From a checkpoint of a small transformer trained on Wikipedia.
Size: 15 layers, width 256, vocabulary 8192, 14M parameters.
Architecture: learned positions, biases.
Training: a variant of Adam for these matrices, 6464 steps.
Each number is 500 + 40 x the weight over its row's rms, rounded and kept within 0 to 999. Layers, rows and columns count from 0. Numbers have three digits each. The size before them is the row's rms in percent of the matrix's.

# layer 4 MLP down (transposed), 1024x256, rms 0.0706, rows 992-1013, columns 192-255
088:523521457537465470467557503550524510498511503505342491493425477546524492542500569446492497459510477483561518507523492482510516609544478554451572392556484542456503536476489566506520447513507501
089:496508539483515506487522550473546544485545487460422506528518515498538513479389541498480438483573510516517502471503488558483449484500522486537553583504549545499499411417446493492496526504544447
110:508517467517473449460504446486513420481477459553492485532430554501485515476533497478532554523518475461524526509435515539581434536527585503483471472512524541476509554457474482499483479468548483
147:521440499571532448527462433470549473561519520482524505469524440471563531532509503543504492544535463524536491521506546409494480515542449469533513547434461536406528537546507531499442490386616496
091:491507473494547547452536486429495429402526505478456501475494529574489516598498515443526549529518495486575562474454480569455421450469468542505541549586459484535506439537523448566430480472455523
114:474504518547452453480567545563543536513473486478526556419534460543542460556452426471480449548539507513525529451508520471474475540509534514487422462447491497533510526431501509525409469482486550
089:505488410517573529489495478508517471578486520491506502518462522438480497480550491422486442538489504483550503470485525545573592442571406451550450513481499511466478496589510461487505520485492538
083:441515508526491428500519479483526556562500490525455485499531427530471470558469469525484511428457449531579555535618498477485544491563461549474491427492477516538469512436499541502534465474528498
014:538557505486496484576482534551476500544496480519496540483587515501503509510493543478468503515420523508538455493470510456524513477584462490441483465444481480455520485494485475502532499561490470
079:519516488567455470511458502452619497531498578482538531407573493523515452497582435439532483516554472498530455492464508487549496513509460481457464471523513544588463475507523560497538502488574433
097:505554404472428539432560541536482533564487471485462525489456471518570479546508477477503457435516496461464575495485513438464530472499475525521468518513541499457407565567452554509520499495475450
096:552509550524483461547542521511580444534475582493511534432599544488533487486509418444456452541564507475479527499472484477499511514531474436493534464475446593552477454473530511502449553483527502
070:478481481460509510466459497592545497607485455437511466465488455455469543490467485472541437552480494565521531551486530516513470450592574448467511514570475493477513503425552501563516406501436469
088:500414420519553474479546465474498536525506503520449489500503518472538520470506395534491506442493575460509437512486534493506493463431520540501528456486448572478543423478488526494482546488462470
090:503430479547468539412482484533458523510519464449488526516432501474496448492445504562513462498482508486494502499536510528606444466487556517557512437470496501464527549431519521460435577466401494
102:484498489511582505532475587442547630464461446444540497542549557481536466484516569435494501473465447463511478469418520596535472535517539490536505522574468542474461457487459435485529514476471537
138:508565514472494500479514453477541468573480491448472481534477564500463549470533437548511394463503522471526404505570497517480546455504459481458515504483550494598442518461540433577447404469514429
094:578543579547477470548489459480563515523495555451513549381634556471544462460494455455441462517557502518468493493426525494436517511563460484464535468487474574542517450480494505483456551513589448
095:494466509546483478495363471555492479426480515537468515500508517552451483533535497530471525483510544559554554506474547512476514429539496488505474398438575465443551548541540538470483553568482531
093:449549502522543536579479540534518498475442541513480462518507454442532460427526463515515447478552447488450502526507546564511525480447512476523543535479487529506501449535442422522460500485489502
082:498435511499517449513509453531573507538530470559389496503447575547472447457505478498464483515537526577555589491436520459499512559474462537470494481495472504464510521511512532424516463432422546
080:508539458459550514476489518504565535489495548506434557582484492541499501500500506529505420466480453341501547539493482545534471540519551477571558490500479497468463424542495482497407504451435479
# layer 4 MLP up, 1024x256, rms 0.107, rows 993-1013, columns 192-255
118:491521531544485503471487567538519523498539533499504460413491501507458494465502505511530416503512518483477463469406480490483501542501504522473539486492537554550482422486522487524526565481579443
101:479492594524480522467535485449466505545474433580440501518499460536512454487459437488484478491528549488431451475544507475482425566503544490530530450502525533501506517475543505507440436429521534
119:506435509510429492491543557474521451513518521537503471377547508514467516521596514523514515481507511510522506463472471494483513496515561592441502513502493519477509600529473561429531511515541503
090:556483466478458490477512480463505482490474510540501479427503519561439416485482480440498478498465553500489521484432519484494554475473545622473625482451463496518477486498491504482478567447546573
109:536544503510486499489505457442597513470497501460580511461572491519501431464561494506530493590544541543467500514479523524400430498528543490475476495584502541491462483490522453524451503549527548
102:516474481496357472498499500497531534470538496520479552387514466531511468557500497471485467469549528541420476484406505543454497489487560455536567463487567568555578514542445475427515515571476491
100:505537527557558496507467445509558531569480509564544572529514564495528480448523536496508569529535502495419504542478540474506489489563479428543518521494465481519589390495564464556468494497538534
024:483485480550522477444452492493573512477425541509552565489404494516452461482508488555556511539510499414537522561521538487489520510427537549518530541539458483485399538541542477514451496480493513
106:568501542534482424497459495592568501520510532523455502477520570477543470491527452499473500490512499540507484506429499478474463525498464509481540443523443527554454444478521578450504487493519457
100:553526519571500493536485476550485427463461534453524500495514507516482422497512464506457533513495461501464438491539515486390458564517451465503468545506453534459523518581484420526545599492537501
077:514523482556519418498573561500583479520508590450454540367588532523524443479476437428487527523576510486538489432405489524460533524527522468492528494464455543518536461524514471471501480489512504
095:478505480540439418486569541552542527549553486551484437425496446561547521457520451504496463493561459544492499426459504547543564413507526544486532486499431492490481508495487621531502514538539419
102:525473509486443459536505570480577529530485480467475499502518539510525503558490495521446528492438480552488485493465503486480471460477506498455552431457476548548543540467459502443544568568508533
090:495502550508499494495552510529482474528512502535546453490487550502410475531549522466521456532541532468435490496544502495539571474505482526496465444478446518524455465508548610497502490546497445
099:506509507471500413491598559414522440502507479577492492464455492507512479451468460458487526471495522537516474496455626513466486553517470466442540519504503456540501516526489494537520554518504515
109:534493529432486536519536427514522429455515491508526534465547513488417524547510471494498491501479457470489465490525435515464493523473534543528539485595491473492477535510489485481540466548477414
071:507515581562492451494501465518581501466529538478499481451562522527508409440516520427517524488516576571508474482459476499508496506524481495475500416518451507526528489511504500473506600512546467
102:462547550513476485457512520470520430542493466504470511494489519475479479424506467551475511479534490504504543495429483433486548469516497540569431480457477523500512560508511435551490472520505455
102:454483518433541517505516551529509389527502520452510474486519511599433524530452497458462501534442536568532572436501452480481566533511549526448504512506470509482447501553405557507506536468493540
087:483563496464527499517546450520492516547458509461524559487636515527476501470502476505491527522502544478440538446500524493558439503510483444519462536537496568513542459475475486542552477474476548
104:512478511504415524527507487469474520464540525450489538480512447599502420583591403516528461499546502493533432508477501482488484533471571477451483416537502526520482474488453536491453496505503509